{
  "positions": "rope",
  "qk_norm": true,
  "bias": "qkv",
  "parallel_block": false,
  "extras": ["local attention windows", "gated attention", "capped logits"],
  "init": "uniform",
  "init_std_qkv": 0.0442,
  "init_std_up": 0.0442,
  "lr_head": 0.00645,
  "warmup_steps": 353,
  "decay_shape": "cos",
  "final_lr_fraction": 0.05,
  "seq_len": 512,
  "doc_mask": true,
  "train_tokens": 286500000
}
Each number is 500 + 25 x the weight over its row's rms, rounded and kept within 0 to 999. Layers, rows and columns count from 0. Numbers have three digits each. The size before them is the row's rms in percent of the matrix's.

# down: layer 4 MLP down (transposed), 1152x320, rms 0.0627, rows 961-1042, columns 240-319
# up: layer 4 MLP up, 1152x320, rms 0.0901, rows 962-1042, columns 240-319
down961 099:518492539496483511531445497531507541482500511520497475485497478479468491540492487519470509527495521519501517475499527489493488505515512552508565471478455556511505499476476533534495497453535518482499558496505483537504516493497476492500483507
up962 101:472474464480498472465518531482535475501462510490454491521484511480479489536502488513539511480441533524535518517460520517521485511462515480539522515452489521484531505498477468506492549504534451528516491450510518493471456544481473491454479517
down962 100:496539538513512521554458522494454517482478481492545521444480491468482514502463506475509523474568508454520479477537515458466475489550439467467463514522451507431486502484521526503503462505459482488461473523479545488498515475509500521533499506
up963 101:515489507514513486440462526492490473507462491478440516489490491470490546506508478503449561515482491474542497513504508519494490549455492474555463499476485448483493495499504484479474518512490495488460516454507483520519472498482487496571503509
down963 103:478496483492479502486492494503498490514524576520511486509458518481484423481507527466527466513537505516478496456479490553518467460507506499421509477508516512487517503467517492532504499489525503518524479510536463500460510470528500500454516508
up964 096:510542518508475462465485501489472455477482505466540481484480499450526511546484538529485482496473513482506514505451465538486463528501503523501493478439515467508461513481509468531440524511515512495514454463564525539480511474485508492522480508
down964 100:506462493516513512524496487485522513520493516549499504485476481504536548449488491534479486480484478516515483498495508461454487506463453502452484477497483460537472490523460495494510483493553481501511487542478524489513482521537483470471517485
up965 099:515503464500509504504488547482517460513492510542561475528500462471505522549460490482476502469471461464480517529496495516490503501488515503524473505480473552482495501499521530526508480498516451513519517464469495481502515486509502526480472498
down965 094:505529492478481507455536470499498483502512510491470539481505539520513517476506501502479474474497508519530485519509501520488501486472528549491534512538480509516481506541508482525477479470479516523477427503495510504539475454503506494493501530
up966 098:497471487550482496505542511490481495511479495530494475545526506501539530509458508477499529473477498499490500506508491494487474486469522485502462490494498479438512503516500464511495453538519448475511501477502512514547513485485528498535483502
down966 096:497536502521505554476509478527512475520471568535514473482493520450520502530522454478456528488479486537439494506499472523510524507505510508507474442481503468529466545494466492524537523488502509478490473551480504528457470529495515516460449464
up967 119:496492485461474508457536496498495473473450512519439519477508493497499490500446521497532500462478548460506489525506537477495509516507474503511516483507485532430530475566479467521515461497500465467493487498495484466510490506531498545527515505
down967 110:487474515513536532510504452532493515454495537482540469502539494486487459477457516498527489514548458542422532518488508482475548499494464469470486510488546499521509537473495525478461531541513539501487451527482479500506504508561517471490515495
up968 109:534477484521519532520452556522485522526529491504486496512494481524482529492466483506479495505513502494543489468541467494528500479521501511478474510480497507485494542511538485488502473516496501544502478510498480499529469497509538499563485435
down968 097:483493492491499455521500541530478479498468475566543558511531558511556465539539483491506450536530532508424528498495506480457508508458514485490534462526504490498521529477471500527519514485512485489518561485502478481472545542507468540483509508
up969 108:493480462479485504469495548519506538468516443523456482447472470485476498473518537470501519502493502475497524476470520500486466524502479508503480500517496461510509485502498438519487506531485516525495523479545489530502531523492537506559480484
down969 110:518519538489496471501490511495500487524439529481474479465511531448449481530465485491487521491466487533512463431537504494493469483506525560520509495494486505508545520519519512512490482464498455478507527501471497527484514485503504491511556478
up970 104:485525535511527471479480512493512511502536476513494500474459474518493477512495515465502478538473525460520514512532494497540497458531526454523486508464506520433499524489457461519470506510515486532493455483471484507470492505503551529514474494
down970 102:502473526500521498502463489468524494492501538459528472498487482500557451509479499472509522519507507498503469495536486479485528534504501534485518447521494542514482506467510484464473510445486501488500492493499464533527487543470483477474583498
up971 097:533495483485519499522516539478485512505444527516490521476498522513522483570481516485490500505488525510503452496468511504466504526525466506501493495453501508460515517485464461502526500470502474482535439491490494515483526498498513522498491473
down971 097:477505510510492506461487491506490475487513517513510509488487497472445525499475475512500521437510481483529501547502513526502506517514463546506501472455520500531483495525489501479505487508499522497511538494518454471544450523506479485500494493
up972 099:530506504507505512498546537512478528504500515530482515479492474512509515471462517522464456503533479494474525468466461514477494455486534466485487500473488489501522509481486506488538507495521485533528491489503490523518552512488478499491511525
down972 096:518516520466525528526515468479486460517494488439475509498490537463486496524494502517527539551512521557519494507519543492514487482537483524493503499525508517518494488529517489488420510523461518475487501491504506467532497504517489491506545529
up973 097:488506512466503485516510506504492465454483469484498503472531468531487509485521485496532536510494572497486503478514505492525498542494515517492498501477462513476535481518473479533518486524542516528496503525449484526467472477450499544490490473
down973 099:523494492486471507479502493514505493453545498505502522508465528483528480525505525475510486494483417443466521500460465465546519506497498478537475521548536528490464477443484528473475509498492516484476495489544495474477517456543522469482499484
up974 110:477479486484493488512541526525480489488503517495470475526494491467498520535507528542487486473490510511567522495487501511493498550464486502496512516478446513466499481474503479483506512524476482467476470494487500434501509475497502538523509511
down974 106:491482524494471489515513471472518497473467461530486500503522462506528501465477529479542544490509508442459508446457536523482533479545493495556477533478553460524548471481524482535492484484489521505493505509528498520492534503495545444533514499
up975 104:508495455478482489485511511516497507496472521467523494497494496512531460478500517527469514526519505491513460515514463561524469482491518487533478525470449499480462494508541499495501441506513507482507520496498497526496529527462478467526550502
down975 106:499553528519494565504489508504496468468469532488515475527531520476523526507503508492519490463492516536482502510462488502504465472530499491496487445535498505512493519502517460465507511524504500524467445489501503510534506495520493505487490509
up976 108:510478474472490486535504506450478507528513502531516495476471480568532479500497503496505465505510550512494494476531532506500471482494455512486490499513502517480528483478479467506505511552517520487528501486502478517527492504484496478502543496
down976 111:528541526515487508499514485553500512515474542511515458512505481487484484481497496531493530507476466442504479477470524526505531460515545531483496487465485491513488521473491533519476527516486500539500515494517511542469581444531519490547529522
up977 100:497486502521490523487473499444508529505488456471491516515538522505464520544516458502477517512504488517552539567535458488507482500534527494496466484491522484502509462510549524561495505510504498489539475535476497499518493477549496466504544499
down977 112:463546507445452543498576515483480483509496517461497476492502493449521521511500485512481491474531502467483474514488509521514504498491484498502503491505525559474554547511436527467468519511487501531507461470484482451484538505466498517509520474
up978 106:516535497510465488488539518497511451509529496490508494479481462483501503489545539546479554453522501482578469500498528537533473506507500464511468540480499515453530527527551496517496543524474487514495492503551511521520456494500468519493522476
down978 111:474468466516520498500494520539496505495489508486471446518492523531508465468456506475524476532512526481552506477455527502533525535476470489482477510508412511524510514532503483504495520477489469494491525476501467492517551475496463487483489491
up979 097:541483493507477482499545511452488546467549488515518514497502499509530456507494493511501502510487522509513470521496466479484525502517473472492508514505553472513481481477491535517498525503512490512512488464525490509506458516494457537477507515
down979 102:494504476494512525521496537483533487519498509500514471515509570492481507484502496507515510537485507507507489489477472492518450513451491530491521558489453489467477495505470494520490465500456501512519513501476531476483511493500486489491512493
up980 096:493489485490485487512509520527490532482513505517454493503485510489470533505519505516461449558441480489547533501536490519489501488498500512538501526473512510505519485468477498445454513508474477533478507446505543500523490517458501501518510487
down980 099:490503509497518476453495482487502481490478512488521476487520540502573481493507472471507488462506493514504497482497480491548521517515455458495517496512540497440506512510512516522522499528508519492506485496526471524477510447472481526485497519
up981 108:528513507517505527479520531454493484529526511519488474514525480508529490501478513529482479471474462481504527454470528495555518483468504493499489504486473482466503492486506484511438487522470433522530518499532533498504529488497516517510454494
down981 105:482513501517467475489501504519524500491508502471461500530489486443455518483483480505506532491568505523506483508525471526483477503521524492507498497482512490470491484505532487491546485497525486483506452500471488538515458470500544502454529527
up982 092:518515420509521498439511541519449533518485504527518494433477454515448475512524478509494472493521503456491528489493481533513526472546487493540487518491483498502463444498530500551472475496490508540460526522503486529541456479497508475483480524
down982 096:515500541511478463506505468492491495504492520485479495516510543492507504511512513486545469520497507509530469469482527529498497523503465517489511486530496462480490545510471527465481512485473461498509474478536534443509490532508500505497512475
up983 103:474536487462504518492488468443497493487520501504507446499537507531546484499469494558519508522438494496481496465528478501516485455476446497501430523480487499478520496506523514529486548494521506511485449471497511544537539490489505500478480506
down983 105:496457551534531469515481489500516479471498493499521502483454499494484511540487457448522523460522518489515520514510516478467490461522481494495508479547490531492478551502540456500511459497502501529501555551494487469487503504528472535531551490
up984 100:466466510512495508484503482509503512523484539485479457508540468472446483475452498506496498512516498494500468465488526481515498465515489500498416484479515518511497483453549542481490498498443495506518500511455502445526483484507543532507516464
down984 098:489536461500520544538470497537541556471533465514501492519518529521513525532533502522466498492484479498519494500516536508485494503506523506495511513485440516490514459559477504499497524530497489458476479480512510507480483499511485529493473487
up985 111:448519450482488506462494499491460480489477487530507502493471463473517503475533505537520500485468476505515484489497507507535519517480484507520497535496513498477481518544494506492471505525508489488484532491522497473510447522440511489537493489
down985 106:534490498537495519521504489512509468503519522477479493514535540539490523511500517499499517481503534514538477539525488485505469479523513508509525506561452507504501471514516500519515462496468500534509468509524467484538504455481523494507510479
up986 102:501491480506514490476491469518473485504492451471510514499516472533512467444483525529465464520541499462485455490490523485488495495470467492488492498460541503521505462529531474528506521482499536481506486453551496493490521523550523505519540511
down986 106:487510508517494519550497512517516512474496549495537479465525486511507502472518513539522515515462471471518518430482497492509506482459524546531493502524465481482467521456530451479538461480528473511491536514475485492506526503521462520494462483
up987 086:512434481497523503511574471488479492492481518482475492517507494472483524509514472486521540508476534561471536506497501539492504489498479504502485517518477490506501506504480471506496525516543493476554514475493537494470473470523470562455488460
down987 083:525533526464530481503435568517511523508496475485530513488500503501475502497498490497470495480500481453524483519509507454478532501520501498514488490507534510511527488485505552505527484496499501509485497471493481522495469498488519436504482524
up988 101:513532496517517524511551515443483520524523476494458556487512471495489501487460507444461468501479519484496538473519490511489450481495516482479461563462519494484453528473498489492475527503459513578486510501505492467494529507522460505519459478
down988 097:486484537524462469476518497524500492466439482517505452472534524512512514525504476560492530493549474497518486510527488490495520517533526518513526461464505513491510490550479443469534478492519467492516482504439518558541512479450518515514492522
up989 106:521486537487472507510528558517529484503457501471522513490504502467501490525515494540518524488530530442506521533532486462503476511485476520495496496521532475484519510507540469545519499528519563522517467480526509482454464500500528496474489528
down989 117:462471477489578479477502512489536507528483536501513512506505508498527511475501513492494511499502479495473469453519480494508493497507493486507500544527504533484498505475513498448503531489510488470502494500463492493509508491474467487511540415
up990 096:496509529514508499531527520490489504510472561469475521526543514537459472520496477558525514489526512516522491485472512511510527535480534511537426498500535465463503494509520514506480477456505541539533466443529515450487489500456472508501492502
down990 096:559500483514528487509509485473535508520521499486488508453522496521545478498512518486534464517523502516518487482521469460480500527502473501519523480520468524480531530509517498500503463512510500484537497509482477551490517471476483490439488464
up991 099:503475533457500485516519501531495574526520466507544500458504521460536529512503470490484506533517497487469500504480491489513467502532538483459531473496491489503516523462543484490532502513518533504509546495482490472487487482522503505517566455
down991 098:528505492536499516503495468475466458486498511477491502529514466493463472492473500575515482463485511507513478474506519490506550539471492495512518527476497495538522464546489494510445478490475461480489478501493495532499510496463499475494470549
up992 111:503501499550484486474529504488476541543478504505517460498481497529496497488483496500519496493507452498532531486464488488529512451455489456561450504481546465487490479525562515506482527507480527481526497455481498516539500509472466524528497552
down992 108:474509489504502479460451534518498529505507499517524527529506494489503524518515507487477521501517541493444482516490507464504505535543540500492475544510456481497536449518457507489487523510529458509473526502510483513461511477464524475499481473
up993 102:501492511526501499493513525510487520513520447462507487488531505512484467480489483492486534534521521542528501515504474510484497448518518450495480508477507545500520492475469487480488483474469442582502502466505505516571482507558519472519496475
down993 103:481505547506490488520488473517507485512466598515500509490507557494486500515483531507489508497499515441505524467466528475524476515502486504503479506523452487502499542492512474497470481508520493487496496522527480536524586513484447508433509505
up994 095:496503485511481514499497512460501537516508492479467496492492457516472522540467486513466491460481480504530448478501521484504507490529580455530482519525530525453457483531466498504471506550468529525432490489504507512518462485501522489483484510
down994 101:530527523492492499507496484523478484522510538542535519490549483533503511477556556526522474485489458505498507509508503504511536497519453519495464457453512523513481524480516487476527505513466506504539496520481461484516529503489506480532457532
up995 112:483555469512475521489502510500517492533525513500469544469509485484541525520483504462483518489551497496531500479526497507483487521514523493538506499475476493458520544541492504478518461513523473481480486479512540510526456480538521480505512483
down995 110:502501472527472510489479499545522508513485518535480480487521492482491480514507484493497544517479541500511489527497484490504542484530514504510523530467482467499491566543516493495467456527445499517508529455487490492512515482487451510545506519
up996 087:452445480529475498530501536497505493462522472534529479518493498514498501526447513472495504481492496502512495553510506481503486497519578468525480482534471511515479511475506482513498521500492511507490494496495510523551488485481468469469511533
down996 090:522503527504498480507478497517520456510516507495477490507500513524512523533497502511487532491500500512510508467450503474492543536484463524456471547489514494525526516494493515483474463476523524498541481500502502491505535504487499482510433493
up997 105:520516507482524497438481453504491508502502477501494488493473504487480472476530475523516467484459526507499512483510511526534505500543471504487525493461502516467508476505495465495525503559467478567545525482520552484508483469507524473518474494
down997 111:553517515524517477497554471456440491514503483518515507483476513475478502498533463501501492505471490531486490528484453474489514532524521518475487525516492482532501495511525459550438509526523517495469489503545473519514534488492536520527497478
up998 092:506511489533516516526549490482449491496537524474493475483520518496523480508487517449491485530514514526506484518508488478483460543505497486496564480500513496506471509503484470483462500473516479473516503487507507529516511496496510520490488458
down998 093:544524500443492506492500493547512471516525500481494524480493478506480506481490507567506547482519484492499553495497488490532528454517483491503490530527481534494539510556546509499478504510457479506496496518463474509473466478492510496505504521
up999 103:509495551535509490518534507480492523530501511489476553489515509520540533504488534511471468488563509516509453499529512480474479502484521456484482499505493527489485496516520492476505485525504549509496455470495459476526495526485532520541505475
down999 106:498528455530501499522522496536503489490473522500524461541501520523480482485531488522533492503509489502499502499491510499520503505490486465506497478489451507494521470518503504521487548506501530503514526512491471499473542473489510496485498490
up1000 110:539489553501499488494493478528534435537491502464461453468494516518491491493505470451530476519503455442511483527490482464501561537495469437492468481512512495497525476484499500512485495471490479485547521484487510493472494497492478517489520517
down1000 108:528564475508440496524508503512482501512516493539521537502484472536495498521531533547490508512518474575451490514537500494485511478474526500498484506529515492500524473462508542464491494507498502475474462467539502483500522485505511492486467502
up1001 111:526462472444519511471513511482477501527476508454511517482471508554484515506482518550491502486528533503512522503518490473512449531468485466523528506505536492497523459547532493538477478509518509506470509495532460516508491455507503504482489498
down1001 110:486479491511457504479505476493500513500512543448507461520549529463478482500511501510466520516487477477505492509473552516489503499512470485476549508442498563486516528506478453472506511496453508487515485499528506490528513507468464482517575478
up1002 091:510453469500532488510520498488479495538446519495523500484495488539488507529478514514533471557530477525494496516493519521543499495528486456505470497506482514478540521472462460506454483477518491475527491510501484535466501489454474526494506505
down1002 091:481456477516488484473459481504543506488535538490466491514479512475478513486501477485508525462455501473502515468547503493443439510482532577540520520465553478502501503516531520487547534478519523509498479498523522517482509483505514472500446521
up1003 103:524499471469508508475522541523450532506526502506517453498494477518517514483488482478518489496518517487483485507471470517568458507487508472527457476519522519453507511469517464511463516495526463471524496511473458551518489478465480501489470481
down1003 100:515496517506482513541456480488529460511486524554539500496485528475512499509470480463505534474446531480511450457490496496476502501532524496536540463496534489511494497542503479485520499494502524469485459505505464496474494463535550536495498503
up1004 098:484498494444495498500513491468523470493502471517516488503489480477529491500489523523491519485502546527510486553489526533533500524511492493520516475482500523481491505557483519476524501486491494554498532497513541509498471509468554485528503470
down1004 094:550501519477507480518507521454535525499472509529496540506493490488516494544500555480541504471476490474479521460513498446488535497503514456481539507488505489502502500465457481570509471505527530465531458487492521468504558478553474491525486462
up1005 098:494495437484456530461564501450517489534517462545514502513449548472455479535480514511549485472445476504500491429514508464499475506543538488495483494472507544487505457468475512505523523491506517489523473489492526493492518500504518521478537506
down1005 097:542521528508573499480493501495492479491486459487479475494519499516515522448519517494443513537504503525523488515481519531481504471492492502527527495488467486514512494476486494478461483504512447515546568543518523491501472547471517509476490470
up1006 094:514505542488488526505487519488511478434521521531418463503498534468508495519509496475471504501479498493486451466502483511456560484473501515500478480449457494510525530482476523510524509524511510523497514499499487562491497486484496478513490532
down1006 099:496507498476490482506455465497549480539507509502530532518447491551440499462494521527500504503482512502463499513528497502512504511525474476535516491506491508465516485486486508484472518520510499505482539517493499511503506500506496517524501499
up1007 106:473470481520509448532483540532490518474510528523540480530488510505506483492514514463519456470488499495471527524479518512508512448528503481552527485476522549498492513507525487508504528489478483497527503488458496475521494457529525471488522491
down1007 106:492515519510472529468507494504458531559484497489457466483508498522516487482515533492513507538494501521503519499457513492486497503530478523445516502494537485481508534446496525508490506510500489531488511517546535527504540476484436528517476509
up1008 103:518522485535502521470495508535477476500546510505510483447496533513453497521526513523474497449474509484521476505518460528513502469543526496484537454484473540500476517462483497495483504533474549519474449513511463515496508468491473514519490460
down1008 101:512494504440491477533499498451503519502462476505466513500507487485487502519483472488503470560519515506469457528517549503505544500494482506497521484518497490514508521494475528516473500526501481496515515475514569476502489523546493469518489508
up1009 116:486470478473451501444522543465511481490470537533473524509531439477483485515471484553539467501503489487500508523499465535491480508483496433484473527489475510479544524499492475488482516514553529508488455488544457481482467492514476492535506488
down1009 107:480490512461482516507516508495435478510454501489500517476527459453482483512498478487480485506525510568493463495529446515500502507512501468511562464527534454501476473510502483521486501513531514526559518506501496533530507493453519514516481476
up1010 099:546476513484466534518532498471490500497503491502495519523489474477486522520491480512496501523468474509537523498497473483504456486467493448475535484514510484490508500508490451548496463533487507503532500476509478519571512487540473495547498461
down1010 100:492474492479509501514501523473484520502494517454512528443455495495510502474516498499487485509496522503484514506519488499508510493496521482495533494510489538482491477518476519476487503521466479524528485492516512512534442510500502528475502512
up1011 094:509486496483430486542502483476510507509455505449475529515492495507471492547467531538529538499510511504534455532471501482541523514494518468511472467518473505494501528505537502461482483491512566523500510501523508503510527437542481478527449478
down1011 093:495497534499535574465516518538516486506494527491511465522483459514545512501477498476504492496489453523508515470533486531518513488503467559509456494488541510514510533471452477493533515511478474456522473511495510508538493506548516482506496505
up1012 097:499520535499442457501480503537480518511544500478513490504514487520511524509487474507472479508485445514527530584511494435532493486515479515539529518504534528497465502511569512473509526498483483473513510530511512466499510500478463462492499519
down1012 097:499507487493531502529508491507505517498499543447474458493503444469477511492497507517468521504511535520509474524517519532483473490480523492469529484485462498495502480493457500500549452518532531508546469461460537537450476506531522511513484528
up1013 097:495492502518508466462508492514496481519524500524471463527485503482456523509503464517515472480536503502511505504449500475502487502489470495502519498509534484500512485483517446529474501470460510520525499457489489538512482511464510538483528528
down1013 097:468493498519495557484472501486508501482532494482501495471476448511532513496522524517465565486457478563535477476549499563461486505510513500522469509485519523504530499532479504498506527499511482491499538505449490545479502461507469480503483478
up1014 103:534490513504496494496525548469489505517501535497499515502495555490498515501474487490548500504467475479517509507536482502483497463524520519484486476516501535501493493461511489461473486518454487510453479475527453500475519463493522488508528504
down1014 098:437486466507485509483485475513506489496482469517534543536467483501469484491507472480511495476535502548521480509497512501504481468492549484521500506488530513514511507511461462547534477410524542464503502522504519524500504566533507506527490499
up1015 096:530472513540515502512484574512481477490479470461485505514460507520490493489483530540473473484511497455528510517511462448503501487451505502505533533496465517498514463517527499524476506521477499517464486506517492510494467460489500512490494490
down1015 105:515502528503491458518472491491473497504514524463498519502505502505484471482495532493535466498560494499493521472509507497559559476491460487492540497547545506510507443505477499455456522503466479495546468485513505436492504512483532493498496522
up1016 105:512522507470513513469476582472456496490455487516490466426498500522482496548517490518482521469470514522496466517542537492511511549480489503498497479458500496488525479500511538504474491533494523494498528526488506478492462494505497476462517527
down1016 102:522488506535483512550512531477505470499518517523519492531514470512502484500478518536543518496541479488450453487486480479562530479505534492468486489522509514470483479479472530521471460455476507474497491514507502489494506493467527544494471476
up1017 101:486480544490480496540492479511530457508488498470509533532503514524495503468440535515512523521499534531541552450490485533506495471474463496493454521511534485503466524576514498513506473497502537478513497519560451463532484479493508499518498511
down1017 100:488546514478551522506505519510499536526483482505482476512522470495489524557528500431516467500521501475482494533515492505543505527505512494455508502474509500484465518462495477548535493478505507497533515518473566515466476512500482506491444504
up1018 103:509522465496458551470480508516509483504480459476431509513489545512492478505467531482505512524487503467527475498501475548531512507495471517520495491531487526476544500505537530496472491507485508539501462536476535532474534465506514512510500481
down1018 111:487473492475534521516504477482507499496466520481524475492503470472519545490481447494485488481499455508502538537515511468488531491494493518489524511489490508485475531526496483505489487506493494487517487484522512488496524489485471506459509524
up1019 100:455473520520476506488477491514466482509468479535491524447482493493478505500538560492511474483506521495543508496489517459495463550482472509544487487526545508499499472478517459510533485475477500502530511484517515527502504529543432524514486526
down1019 099:500495472518540545523514489479512536525495519515514461563528476507544497492465492533489463459514468494540515500508464550510514494528466474501486480458517471477502513548514518471447519467480463526464512543454504473481540490455566506515493517
up1020 102:532489487509463516486455478502516536452494494457512547512491512548523456496520473475474515490512518509519491513537503532509487485515497513518494474476482525489466447514553489494500533534516503513505521489513525455541497507466552504469508494
down1020 108:464519473492500488519509562462499486544489499514526500474512505489525534451538498517553493518505473472539487509468506460510424478487508456480492510498478485499491549490491516509507507485508511519502477521550502526485480468485491530516485457
up1021 101:464501519475493517531515533444484463460489467483481511481498518486511474534472470505521460547486494525476490493466531476516515494498534498496506500469524476476510501508556450521500548471428474550526541478471476463495503496510554502481510462
down1021 100:442481482479494515457488469529490516575523481491473487513502531512466530485506523509507488527472530528570529496537460508431447484484471510530514506503475480501500507502503494474467476484499443497522469498487487528519514484469497495495453479
up1022 109:506542535472476513508507527476511548534458504492513474475528511489516506534485505512508488467517535504502520493493515461465504502468508486507456537509485489464496495498485475492479495462534461512496459510545521505506497552512532511480498520
down1022 105:478528506539477500511502475514490444519505471510502483486494484520517534471503510509491465526495539495497520523445513494528506502514518512476532498476464485482530492500520493520495468502486457514489579484515489525508524447468525477525489505
up1023 094:524522531467536531546472537519492514506500539482489449482501525524496511503477469467459522523509465502529429518461492499448510516467516492497480460509507492480479537481531464473481510522496487518505508517464452471553528497518469511506522503
down1023 095:515499467539488500475466472497501468480525490495485554459514495479466496481552501529516512475473522490464507515556527506488501439512488490493504558508462487460517469478496486546500521506493500495483498471460499452530463520524496466513471492
up1024 083:516468471517490516453507529514463496490502458536545464505531493496492503522498514527522521490493509505464448510506500496494525517520474515480478529502498529498488504487506498555512517507532518489497511485507495472496499496534491471479528508
down1024 085:494459502498517483503509502507485533528521477484487526460479509556486508519477524496451537518494486506547522500483505509503460530468486458527495454485474478480504513541499487498530485517491487452471477518493482531487540501488520516476456494
up1025 095:493494486493487510500523534482480463497505505483533509503503505503499454478442496486453475481469506474511515481463533486491534485469497489473449508467545509490490526485515482508504495521500508509516463524529509467511454523532525477513484527
down1025 100:481541530503500497485493475505503530480483482492453504459500500515463467493506514530550487497528533506503559486483520503551473511520516525492551537507448488502499480543502530492490487502479494504490520497506479500490487521491527473522481497
up1026 096:497547500481507501496502501432509514463534467517534531461522476513532528450511542483493493469529518503508529511508506471500537505475521476499495560483522517519444463503486500550495492506517506512483512505504514482503477503485510500519493465
down1026 092:486518501489506518476481500443479516484513523492457470520502500482540449521517478531511498560537531527511521505521465531509465475538477525532485477523476477538483481505517520502484503532477558516521494483519488467475537515469505495557519527
up1027 096:469495472481547476510516554488492504499490465463470531490511529494478530535494510533465498475491493527520481478535502517494526525449480514506474474480494501460532445494574508534515468540484455474503558474480512512479469535516499531519459503
down1027 098:511486519521482471504505480505505515486516445481532519475476493493475491458496526491499517508502537523465508500527505502516535442509482514485518465516493515535532535500490545462493466485522560501538492526525482540500525542499500517513525475
up1028 099:476487534528447484500513531475472493501501509537536496474443499490498517524475505491487487468500502470529481527468520526522486497488511496475473508488485549462486483572507463545497481512513504497494482501553506508492509507505482505520475463
down1028 093:475550526511502494493551428473465478482498522503489519486541493473518492504510461545527529538492531552455489525495477504512464542517477476507536472510499494520479497507476500520500492492537546523521467498492476499500500516505508520487526530
up1029 104:516512492497521509448503507471521465474472488499523453532531505493499463462495510484508492516511495514491554490508501546528518496516492494516497521486537521495463512513529579522500503506497510458496482514527524497533522515477525495522507513
down1029 106:481494508473489534501507492487469509533540504447481500466475527563526545512488488478479506489503474485512449510438538485487491533502488496492487519499498476494517481548496455496494482499503498545499504474446496497475513502511480478487532440
up1030 088:513519504476511532494501513497476537490524469506486501427486475460520490501522519502441505491487503511477519497524475527518463460474494517493490543499526519508457515531480484493479504532478494526481508448482548513489498542498425514529503527
down1030 086:496527465450511492478448552495543489488509512490514528529463470521498513507513521487504518515484493500497457500517528499484528509522488485542503476483509489576509485524521488493503498503478504495520529501457467508477524543506486474492519503
up1031 099:528473556489484497488503490510485464512487472496476542504489445472510505510488479475502518523471520535493524489506505493504525475472464496483509511445462533490511466455504506505452489522515535522508461494525521524452498527550481516449509492
down1031 098:477523467488534447577473505496526472491463520512534458523504522517493518459486547475488484513538457476521492487477482491518506525537495527534494469514546524492489521506530505448516522497551499509500481469548488537523548490454481526502519501
up1032 094:527484460535513481475540515496498491523505512498495500501486516526512521505498467480467493456486490486517533506480539497533500476412477429523443529457502553474518503505491478522484507523505490496460476506508497513507492461518495530508500504
down1032 100:487502521500458483474483496501515531457522467529530499499537511492466522513555511530478499548454513547445477511512481513475503501518553550468515477496478483521461502486443509501475485520490478474478473484482515499469470528459483519522552504
up1033 100:510492552505495494536545511488489465462521494488464553496518488533543502508493491494493506490494455508519498501527473475485476488515536518496507467499506514462482525478478496483492466522519499539524501516533477471536536491488542488545520459
down1033 098:499494473496496548467463508503522547482485506485519499523502486476476548470494482519517482517558500519493465494493503474532526536506505502485503537482492500510493472531565506497472524461494474471464512479473549529490509513499421493491498504
up1034 098:469550503506487508499491575487530491506464484493518508505493490501514500492501488481471508464544521503531509517545510540492486494477466505513507466462536503494487526500506513470507481525451512516494485526513486467511482453508570502491506500
down1034 098:493481473543538510502487522479482480502487482522528523504501467487485483529514501481511471489512492493486479515455462502555495480511456472516484487509481491511507498497529511503528513529512484478485525533538470489502499517493484476500512565
up1035 101:526562496520461468516488487550517504499494487504506457508458510477482513460488510506510466489528473493498482502532471534547545502481523524514529509530474523481508511474485479470489496464512467524523513536519524508463454473550517485499535526
down1035 104:483493468503480505534512558496487527513528477505530482476487504518500465478530489476515461535515478523522463512521482465475528488576452494474520472547499506465492492561513481514512500511476493494492466434451486486523483508523507525522501487
up1036 108:501514492477479506517517482500483520521501500485506517512477499505529527493474476535462480482520548502527516481447482471506519533545485470533511518517509495499459474494526500508451559565502515517508432476541482452524534502493499490528500513
down1036 105:525475515501476478503550437496497504465482497496482485521507487513561499487506514531500478530498504487476519517476503510506501504462493512486435516526482502601515508500541521477521454510570487483510478495480496491502506494511525502494542529
up1037 104:477530514467468497500478517481498478540484523491553508534492449498500568511424512537528484530487503544525498479460511476491506464530485523494490490537515452482557490542461464547498467483509480548455537496533489534502513493476497561498574488
down1037 097:516539481525492502539492467551464505488516521497467475476517499505483459527475514501547520504492500476483465486514497464519518500513490475510523519483486500503516480533492482471494523499515546485547494513471487502503530516516514469531451473
up1038 088:504486475487461491536467481467525509488478465452495471532461480500536498495484485525499547580533464494461468501524524478478517450526525474573522475487492504501531474504521530500527502474508505531476482478499528495571503465506497495503480473
down1038 094:478511506524513491462481533506494493553528539504519510487453515512417503506543542511466487437503481540534508484461480523550459538517487511510467528508488513529507512524497501445502519494487546486549473509483458507510548451522504494468560528
up1039 097:536511529508504522526539504500441481507474534508444496491504490471473471548484502495486498523487512510470533499504509529503503487464481475510475513486530464506512499502535546485450516520502445476514483474499511495534496482521475482473512526
down1039 090:523487482502499484493477502501490516522511488481519536485489517484519498500442497528503525527489501502497504514505430486471519501525482543491548466520481508591482474473495507493511526492527474453510571474508482526534500532482555475501486517
up1040 109:485487506496479521464530514498483492482508509474523474490489511529508526494518512500493487470486467502504512532537501453520469479511505490503460536501475530454497509496542492534483509493493526557515490531472537539511460479515501557523507488
down1040 105:458478494544526519503507459503511522518473502491461478488535511494470512478503475448486491520517511513509498470458523521513504483481479503448442491518485493523519494498452523510495506517471433450504481500472498498482525510482465515472437506
up1041 091:543511500491509473505470508504537485550527522463499458528499534486512503492495449485516532480460498477530516539487482465503536476534537499530497488512520495502462494501524517486508552538496511519513494478539503493509511479470492532534526519
down1041 094:507506516494472508507477503474490507534501511541483486463573486567471490477509479505522513507511477531502469528491476531480526466488513495478526534506473489499536441499498499549483526514472505484521501512507504469521546514540564469512522482
up1042 100:465521482514521502517462532524473492533485536528518473477493484474480439494502506463491479483513499499537468480489499463468496505550496451516530509476525500508439521466465493492484481510481477539516536497535496479491452511514490511502519489
down1042 091:525514498518497457517504485540494463487490472479525471525529513466519527503508466496473485473488473459447537502470464529471482484440489501494455490479519439488482527573541505484535520507494509442475504485501500502534501474504513513509472507